From a checkpoint of a small transformer trained on Wikipedia: a variant of Muon for these matrices.
Each number is 128 + 32 x the weight over its row's rms, rounded and kept within 0 to 255. Layers, rows and columns count from 0. Numbers have three digits each. The size before them is the row's rms in percent of the matrix's.

# q: layer 12 attention query, 96x96, rms 0.0759, rows 0-13, columns 0-95
# k: layer 12 attention key, 96x96, rms 0.0739, rows 0-13, columns 0-95
q0 116:109081141134095187173110141138156139125154108128143128170074173109122120126148096149159144172125117163122164150107142115174163096088091034165141186185076157130106098080127059102153057154130143157152111086086110169080112144142074108139107109117105146150090091139162109121073098106148161138
k0 109:082135137157161111194131119139117163100141082124106076152089182100084062136154107176068160088134141145163146109074150135173140137079097118123135159146090161162112144144097114170168095199207147120166136093155166115133111088139147174146159123104108129172179156086137081164112104132097149143
q1 096:170076132099175176168117125105143109151126127160127085156111165124125124165072163056139129155131108172100104119121145135137110143086127135133130180105136155095122121121164161095098139127182135148155137135134112173124134115152157115135130155044169118127032147153089128052144188143030171145
k1 094:160137168107187127088130133129116183124173102115121123130092115112164182114121071131135165100096120127068170147119157137170114147108100161096113120167119176113094082082134163181172172055239154176129083149106152094127157171147120091154139105107107132152122126164155107090158145152093160112
q2 112:141119075133100100171121122157092117088217049145128117175173106123106141095141159144113168173149132099164129144152137095236139135164152101131067161088141118076082137130141147122151166117131092099139095115112171154115126111176115150115115055096101145157120099102154104085148078130140170102
k2 105:195153092144101169126145140128095137095083144115075088131104153130087107080151216111102153114113156178110079092171144109123131147198140168161116153130121057195117146114093142175188067132183097123147139130097116112088118104111141149079121115158133149130121102154085104118141144091085128072
q3 118:127090104037190147111155142113141130154163124147161139080155196129122145126099118085150134084141090044068181187176145108146084114104076115167152082094084100120129132127168076122115159101108145176108110150111154120115167087169123114141129093114155114157122164127130156105165192091139122107
k3 117:143084158062158178147118123167089145147153141132145139126083160120117114099141134094166096177127177093086176131087136080187172110075135173161132092110089104133076096116117112093136162070151099147140126063135136167098176116188127089157138089101131132191080095120107094080175124137115110101
q4 108:156113056175100102110180144178134129128114162155103065076116079173179099158171154104086096128137099151096082097104102158149156087189102120108124150100113074128184156090133124184154141108151084136121119123074131113139085128101112154053133158121178129098113138166118122159105169161185123125
k4 103:096141075132118145094141179180077120150120144104122163112150134160152139169093148162084116073149113139170162147140112099111071146176140150167167039146163088119135085139127082126131081121137121107160127121095120162136151042092100130183177135123097156085118129184144157105161139204143087122
q5 102:138169120064142144143106127149187150078092134157069091134093171172064166097131120109139122120134095150160158168169171156160135064133159123170110104077116146127096100055145131141162181108135125146174143088175139103070144125124154172108113127108079088128144132136122062165203131100136114144
k5 100:123155177134120135126124078169144158105092127127147111149152164125122144116162130131139119157127094071166137178179165130102081128102121153191051136114093098079112157106171185138178121116153158054166193159158129057139059087122157097142120092139191109130086112124149110127178113149102119157
q6 100:173165116120110191168120069172116127140162147133117112113172135140121107156133174093155170124099150155103124080112153121147104097157115065141166130073148114067089155076059113132140097088072062141076114113182121147067110159128159097107133187128111197134147133155133119129117104125185139172
k6 098:102151084148095147169128141102063097127175151144105097147109175125103065140147114164138143103135149172114110112153149150133133095187216142173141118112117129166115137111119160086175107156139114171101083189113033105139080107144086119168126188111122138172144161125118110117122088203115111171
q7 107:143103151126124105078222063104107087118143174112144098168139154128176129075126126149121077093064167095123147110126172130106167087137194162105102137154144126168188113164102128154131170105148120126136107135124188139126129129092156132119162157119193113087064123130171109060131149118074128089
k7 101:121097114091148087104172177105164104156157125134140119111111079195196132095174080088110092135089132106149144165118160164057163122081151178136113137161140100077148156162069113160117177137152106149136190126134175175092169126113113134150127171114134135081118157139103121062128103114056153132
q8 126:135171136139084127201165131182149057140117159149127188123148110136116124091158120140115126081116049156125134138157139170127107124149172147148109111125202127130165103146129122089146141041138135131095138157046130105114131128056119081105104174175065145088142121136111162150127141162099067126
k8 132:095175109088097137161151128164082162130131158162172204074146119095154072156188114069146121101073116128122175139125186165047163077148147124129151126070149148150139163185168147108138114094128112111153084133072158127133110135104086120149115143155113132104177105123109140148100099084130079169
q9 100:093103131130103183100106140124208149145152153081142141125105056141141094075160112100138118183150095051151147168172195152077110159084085093102093157117148108120119137140111058144103123099113168156127084139163146162140119096076137143177139092162093162155140126152133191144102133076133132120
k9 098:130140160141104126175166071152181097080126110131124128073062139151113131136130120133109132124163150082148113128210168117167175096090148101119185117111128107093203111134102125175171103138108144141182123126109097126086112139111113150154103119146148104127187125127155211174085160104192097065
q10 120:152089055118107173151090169127159150143109129101125148114131188092075122055096167131146115142113185103136080151127167061191173106168060117129112116079155084135069104165094118093172136135144159107140125094158140165131174122161171099191141117121125094119118119091172096135112134139102126089
k10 111:128119114147181159123098173117129142181141118173122103100049120124164152120148171141173145177098122111084092109155136105113096105134212154104166112195067089116076117148098155101132119070147126108158130145150100086139063120155177110163138052101175098109124127100155095103092153089109125149
q11 125:132156128138145141116078158094101149177163163176149105062124151167181139206137135157142129056118086157075153170081151127120108121064150163069176125135149154147188116108115119112113094116124104164135112132122116124153071103096151165102198183097123126086126129159135133133128152188073155106
k11 115:126122170084151146136138159100076109144160121124101210090131144110122127200220070151147164111200134160113172134085043100144097147079144096111109154160174173118147156099175096135114113107119115173167127103118078159159142071108108114132155149128136114128130159128085136081148144138128165135
q12 109:198108076126115150188147148182112104117168097085148123141176131071104119133105161090174093208140156181118148106162168099123137101107129093111121171117127131205080086164118163141141084132115150085136095078116151169113137133068134158176155107157124082112138153166121141149152118147141113056
k12 111:116138067127096127156065201168128143143104122189059139131132123103153166127158121107101149141119084133134121098123234157137142125101122168077137120137127095152149155126080164145117072146163161137131096156138112094108106139136093178133126117151117080128145180091180148110182212170099163136
q13 128:153124144121173152070095111101176140122153120137146157106175133144137138119142121111137109103110110085135146190062158177041127110109183129137120125133090117141191113119110158105105191092165160141106167126144167136105182119106100183190046060166126099133113121134115156123132153102049139123
k13 124:126135140110149119103128094133149092075132134140133141148139142124101132048145108102125085126134135072134177190176186120126151130121141096132103135144091203072097134133161124157110152178139142143173132116175172141122240075108119190177080129117165118154112073109142162085124165085105150142